From a checkpoint of a small transformer trained on Wikipedia.
Size: width 256, 2 heads of 128, MLP 320 SwiGLU, vocabulary 8192, 7.69M parameters.
Architecture: RMSNorm before each block, rotary positions.
Training: a variant of Muon for these matrices, 4419 steps.
Each number is 128 + 24 x the weight over its row's rms, rounded and kept within 0 to 255. Layers, rows and columns count from 0. Numbers have three digits each. The size before them is the row's rms in percent of the matrix's.

# down: layer 8 MLP down (transposed), 320x256, rms 0.0443, rows 22-52, columns 128-191
# gate: layer 8 MLP gate, 320x256, rms 0.0551, rows 23-53, columns 128-191
# up: layer 8 MLP up, 320x256, rms 0.0578, rows 23-53, columns 128-191
down22 100:129153097133134157114109146122156149112152132105157132123124124088150134156169137090167121114156108157129133153133139111102122128140127164077155168142134123136077134103109145135087159127141141
gate23 093:148094114122150158120145135121170125148128158131139104147083097120124166146133124151163119142126099105163108092118123122110106120117072147172106102125121143117143166126163180136097102092098149
up23 097:098175125123153153157170145131142124127155147133128065153120075163133132101099121135124121072143108174158063099118116146116101104152120086086144141135123164167114115167098162120099127083118103
down23 093:103098116158129165139115113143127118131100126138125143131138117095135072116155095095085141137063157103111128136149141135177179117121154115136133106134132113114166141113120132168135138141161117
gate24 106:096155123121108144131156144130149108118113099134142135157148126114167116124146151101087162141138111106146140168117096093119137152142107153162160152159088152149163129114133117091149109122132152
up24 106:141166096124116143138119145116135120127141169134115123100116115140180139162106143119129121119143129159107102099134146081165137134118090140126104108134122104113138127142121126116102101137132155
down24 100:141131123103132111141151143101155123101118103114119114124154140120155100121137092160105119158136168086149114118113112109130145125147137168194122144107069100117107154108131137092087121166120115
gate25 098:138135171108128126119087132113125103148114150099103162137122103180124176108086109098150124094143138166143124098155134155109079136128124136098087100093141103138141110153105103152104113126186071
up25 094:153117118144146098139125123119092118105156138130119149126117065094118097162129140143152098119106161116143143080113142097175125135088118141125104126164151121130125121110135109150112160137134092
down25 100:098116153152154134116168096167128138138154095183107116099146128132128130146132140129126104136151132138093114103117154121150140125163145134127147146133142111138077114145057151152078126128128103
gate26 102:139152123149116117094149079145137115067104144130094111092201099151138120137108128132167147121097102105125155162098143114130140131103130095138148135120097146150083136129107106113149153105160147
up26 118:120126132134120125115118170126142148199096122133162121170070138090133111129110123131126116118143170175142125128146138162153127131155133171114095136168178119126158101114157146173100108134105110
down26 098:098135117140116130158089121144113188158150108093142175122100150147120148144101114152136111123135149141124130139155130154161122108157110158119123108132147133133138136151171190109119075162106090
gate27 091:125132142127124149118111109127110100146131127106109142135109157114164123146122154140155133153144181150119114113127126141133111094147152118179170143117107175152107149125090145140120116118175098
up27 092:115130142123128085150112104137150088101119115110153181121116138128156151144126106129097090109121132161098144127149116093113131142124169133140125135100140185101128094136110110141127111143110109
down27 095:101120127125104098145092139106128131151106126137129150169118087166132125089148153109166124126109123121135125152154119128107088149151142106133100129154171118113145131080153104171155075105144152
gate28 087:172102116078112145085133111088130097121153146153142143104103118134103152147124137097114149157122140123171152129122146121134117147167119165131129150071109143114140172122135132089153164111119179
up28 093:108113109127162113141117164094057117139091084108108153108120119129147121138138160145158151103105138086111151128123128136121103128131109101130114102110102113121126097166120103122152106066143155
down28 094:160143139135119176093137124133124141148140158139106120155109150102094141147134120140127102118148133151139120105087113133107155126121131174098119136122100175152174147118196116131109190176114100
gate29 108:145170122120165169107124156155146139097151122143116091161115097084123146127164086118118151133080111153109163128086139161117085143137138151140116155079146121099113093125139131141137123119135093
up29 108:130123124189128135154124138147144112166108111110157153160149148142130099155143149143142140141098117143137131114150140122110156137136149152078123120172153105112149147130128136120144130117145140
down29 106:130142144110110156126129144145138104135140107105095107134154130079126106098143137154113129138099124144104124161085118134146181144107141127120042131124144100170118083150137129150137133177133154
gate30 095:096111123097112115116176116082152093127149135096145134118124145112145133103146108169128125122167099152101135114167125121128137122133119125124148132122129161108153131147111145117169126097122155
up30 096:111121126121122117109078131132156145128122111127128095106141079123121097090106144171103129175113176160098154148126099156135121104106138122152093147152120128149111111157108082148115153097099072
down30 096:124140103080118093146112093122124111147137166090144121136111126120116106131148201149106098162129158104168122121140131130103142103129105182067165135185117142163140140143157131116150123167107083
gate31 104:123134110110119120145148106119139124121117084136094117120123114172154115069134112104159150169089134172154158155110082063090117130168166117121176121112129137133130076118138101154107138090096146
up31 102:103146124111107126117110139090155138115107095125162127142171142153105159111107139127165123171142145132114138123127109186145101137164154129140147098107107109129108086159133114167129130094133158
down31 100:144115152137155080123117095123116155158075138088109116132125144137094126083119072118161109156100070124154142146179140119119145161129144109122124137100155126128161158125156135130157099123101139
gate32 093:117124156145100132120137141171122118139132128140186133106150112105101134151120131103150147111130108139102130148103094187107109153095156074122099148119090071102091079102082103139111156120127150
up32 099:152107154153089126159161110106146157096088123086097110139159124161113107115113152184126116091114178121122102123133124125131125089153160157104175135162121157149118089153141159084127129101116186
down32 094:089110144116094093145101138130083092143123142175105130156123139131126128125124084124136140157115089139107146156110150193067117151107085063099103136106093140121095139152107117119136153143137096
gate33 098:113098124105124139138126110125111161139137112122124145125126141117136123153170130124111151114115149085173149146139102120159105109137153137129130158112130150122129100152125134168133164096107066
up33 098:093148131147144093144130101111158151170085096095102134144128119135161127133117116164111135151104152124159150121130131130131159147101114090089096146100165174079085146181131097112094124108108138
down33 099:123131143148136137091129131104087150103128108134121105135118132115076100089125136114115128132144094113143163131080123124082141109122173115133147096141107110124143139152118122138138142126139150
gate34 098:093098172120137167152115123121128180094133105133161118110138118130098144122156131150128077125165167117175147142162110138158117167140141153131164167114134071112129141108155140138171153119103131
up34 099:160144149102121123113119148142132156168092139165162105134103098130114129109138123152101135150133069169121086111125177140129106131138151081177134122145107139136130117123137126153105117126127105
down34 100:093173168162120083170182152140103089133092125127136110146193143119119175114091121137120168121134111156154158082126154140140151161149109168114060125139098154137110151118097105111108125088126096
gate35 108:150138115137133098111097151170075153139163129114137121130129123174155167139141102117133079150105101134133101116123146121148126135138149107122145154109136140126107128151119136081056150117128137
up35 108:148107120146096115110109129115164119136138158140141122111113156193139123115124105116109116117137128194131120133141133108178139183158126088138076129148145094112108128126151120109149118070163174
down35 107:171129106152123116160093169125148131151153068155164150142110108147102126154101178089138129169149093113157173099117087107122075103101162156143142101129097144164149114150135098082129135098173166
gate36 098:129115156128104131167141101118102133131096117163122122147115131114138169075144192142188165166097121105124116138110139140142107116080111141098128125128121120054133101061156099120137120090162057
up36 092:119121120095093142138133110154151143128106101121109091148155115134087165087156105103155159146105092120119156119112149092116108077129141140140151134156137078127157142115167132112119114141133109
down36 095:133144135132141133177142140151121151137120172143131118117113136128100150131088176133134158118127130117118104108165118101136177112120151099100160071110134130133119137129219093181129144084159107
gate37 109:144114086114127111120120121124109145089136094121142128116125145170154146115127131095092083127134165123171172159147143123145139147104123138126202152120109089130136183143160122127130119089110145
up37 099:096129149153145144106090116112107157162147136145145131173145088093131151136087101065136144130141135056085162108142128113120112112121128120147146121141119153136082131113140148117138088161133164
down37 100:093147149130102166131093125124146145113120128155099134156150137140090182106151119118105142131168134130074140095156107138114147091165074095143107138164102129111123139130169088114146133103099108
gate38 102:150170109119148086104126138086071149145156124121155124127164095121147136141149108151154130108097067136104166160139147142128142153118173128131166154128106109109176183116135130090146122095126144
up38 104:128100088118105166122142125154101114088166171117101129132139091129103093144086150168144153159109086148106117158147144113137186133103125160126113122138147122159142078144130138136149146108084143
down38 104:130121106144127121162133104124134097112101101115129118092121130127113136125130158118152158140183125144134117131133149100108155135169172138143131137140125102159110170118137158129128128127150136
gate39 103:104110127178111150126150108148112144156131130160144176122137126162137142149123168091149135117144161149097114149092105141123134172149081142108127124147100139125111142138117118112105169146109139
up39 101:094136110098134150110124109099129126130117128121132125160151110156136134119112077130135141143169078114107128110141126092153121095097166147165145119088108160105149130102115168107121151129110101
down39 102:086124124130135138074144120118148134172165097148171119163133095164084142117126144122158108122173073132128100107109137120153138124102128154115143124145137104127124155151112170106086138176150132
gate40 102:150158157115109113127087141096088133163144149134097124122097130117131178132122142153134095127108141158146146092179131183104096139142136122131126161146131166110147131159117098154118202097121129
up40 098:172141080118084138148156069136167085115134081091149133103128148135091118123126106117121117138130163171127089120114116124122127078115117171154104132095135154123144126138159138118158100115154077
down40 100:120133189124153130172125135122116123112140144155123138089128150128147135095122110144134071179124127148103120119162100129140135085120171138139136111112102140146085140118127111157114144131136131
gate41 101:124089160117142132154128099097121153137155149088117128135130106164158142126119097109132121149146131130154120107140148135091169142138120101092136090163119092096115121143134138143171128115139166
up41 100:116098181132116130142115140141100147137166121119092156109110122100104111160169111129093139116107130107139122139126135169126152117095140120075137113117100118136163114112139144144106123155127145
down41 098:089159096148136077179135081121150109124132132127145157166107123130084177104153093155122130119151161145122098114117135118175095128138108174132102188143136139115146107123129156159118112139122163
gate42 096:147092108104135117086112104161150149178084173109108121128157131157152165104105155133169092145126138151114115139114105102173121148151107143074105141117105126112128096122079129100140141123128150
up42 100:097145149145126139121092108123121139135163086140160175164112133166143141118135134121104153121117126130120131174149130120093115122142117142138134106111157125149150091134160154146162162180133183
down42 100:137099109082117075107105161161104094131119132130085136083121121117118156111120119131160084130096107143149109122095129153099128108140147150117156127134131108095095118157088126166123114156073141
gate43 100:194132114146128158140158165107183113143167127133144111092148121089124125165115131159129135143098132106109132099111141153142125166167123128139116105135136108132098142119141149117106106127136112
up43 101:117147104129128122119116114138153104093134120100139142128130148132167132137095142104150129132147137155133136126084125141101147185137146144150128134123117119132147166151140129117096153099139098
down43 100:118111134114120125174160164130102158150094062149138154099105115128159127093131158145085108178080158105157130110106131155096138140128135165125111126108129138106153142149153120135096145133142120
gate44 103:120119128120136133127113143138156097111154138123129152132154128148102131146191072141143121165093096145110114121113113114144134101162124180143131114166131111190126116111083083076157138136102155
up44 106:132154135145124139127157132118128101130107159143128132094104125140093132133169128179188077152107181119119119084094135131155127117143124154129118106133063132146125104143091093162116144121123144
down44 106:109101158148130122134101099147152087156119157120102114141165099116118148174152138125124112129158114166127126126171153110124111154117168157125078129135134145130094138103134127112153130140164150
gate45 090:100107150168094125111136139101114147082106118122142089152183128136119105144112149110145151142111133141115120155147116159123113114129103136077086080141107134115130121111111115159136148100113158
up45 090:127137129170075129105104148106160152117134141161125120102120098135091129108108130153162126121088086124109122131139123120115130155112164147147117103103130165126130107137152129146096129143147129
down45 092:161179105100148100128153104131116153142140180142141160182132160109133113120123165073133133133123168133143124105124093093149108099161090148121158145100111112130130139125105161135134116109113177
gate46 093:083095078132078125095154158122138119136119140106144121118143126133134161143135110130119167110097098102129120086105114127125157115079166088143130096133119131087117138113128135141100130080133162
up46 094:129158125119138161131129155155104129112106167172090127152136129129100136135111130129134135124151097120158127110109122167113154127082172125091155120116117091129120166138161111098116118145138111
down46 093:103109110149120140112162174139113125129108156073114164153157130135092156128136107120132141124103115074095124119137136120170081110166112093111167100146124145118102112116178124156122106123127133
gate47 103:128153150124131103143106180117158163132119144093120122132143116139103112135080116154079099147109146121134147168161119098091114123114124142101131098124125104147120110124109114101146158091116142
up47 105:131128119140098117116130098146167156150177139113121119168133132101082173118128107148119114145118176107077120113134139100093115094113125113103099089131165154144142079100115146102139086115120122
down47 101:131149126174115163074120144146156112137130121103142170107128137159107117111128177087127136153144158145152117052100096101077142124116146106208138160191050112147151167121144132137108132112155109
gate48 097:126088158103125143107124147131097122141115085130140098121184121084116139144135124119105112128139144158161125084129137056101123110127152126118080163178130122124123165120104113141146169102110129
up48 093:120128118145090100137121153134137157114116091117118147106117139141111130158139118130108134174143100121139157164130152143094081113096098060094148104160151146102164133111115127156069173125172133
down48 096:155132133149133105150144140122148143128163132119145104102095131166158168138127119140152138119113130122089122136063120136136159160124113121163133119145132176136105110128145099108111113150128168
gate49 091:129143126094155122105167108098106119107123159132138098112153151126117121126112136170124163135171150110141136162116119139107142163108107124151191152100117172144121142145082154167116134064145151
up49 092:141157122146097121117093134103135131108120148111142125182096106120122123142127152156150113146142116117151160172125153106111128103163114069136144141062116111100151100172180092152120106138116120
down49 092:130122144133168108135120098155145111173141147125125185095091154138127107160124139110126140106124150138067099113163110121130113102109147135119076131131123114116137139072131126096109123142142135
gate50 097:133095116134129126145148126110167115106111092148123125082134103137105145126120154086167107128146158113128157151095113162192135126165115124096126155137123078137125134136109140121137133111140146
up50 101:198123151118107176140133127102106135151119171111138151134104170146155120127077140136071138124158146186072108143112116099135102121105112101105121138105113107125191122137149146100122109122140139
down50 098:120111139141138127123120114154125116117157167124151142181158145119164112127123133159129129142187108203176093131145128126113139105150150156136140149125117153149137104122135110129120147135145115
gate51 091:127090131097107126077113135119129122099092124144131098145107116094134121097088103105150130112121099170189127154090115117104131134106146117142142088102132107142136126116079100151177157126134106
up51 094:131096148122127063179144136109143134152087147122140060133151128144128115169149134130137124184166127083127147131109108132136108139115143113115131170095132073099136132147183132128150142119129116
down51 095:129094117157111104126123128174103161090121169122058093108142139148098111135120154129109087130131147144101150142150151137147109160129159141117096124133148130147114134136025113111123106127203133
gate52 099:119136106099108120121118169161113147091139164128129156106171123128140104139117105080154114104156097153114143077151150110124137139109109127109128161105167147135155114139170159114136090110118152
up52 095:148139161107117170103122134125121117155110143142116125212157137131130111103126112136157115136094095126169098127137161151162182147117110117111124109112119125121112097149141103132119128155139126
down52 096:103151135154175134147129101120143118126125162136132198168092126130122186103110119124116137128105096121103103114166108105088144152131113157151137154158151075099092147130028141092117162136114120
gate53 103:132132149120104141124100149123134158100085103148115125122144141121115106097142115147142159154145130151113186169129129111150114125118169125117123136151160096121133166179120159125083099126122179
up53 102:131107118133104107093190096144160135173110161114115145117076122137141124137114132163111116154133141121122135157123083096152134114126160125135148169063076140119058151140140079134138146156131090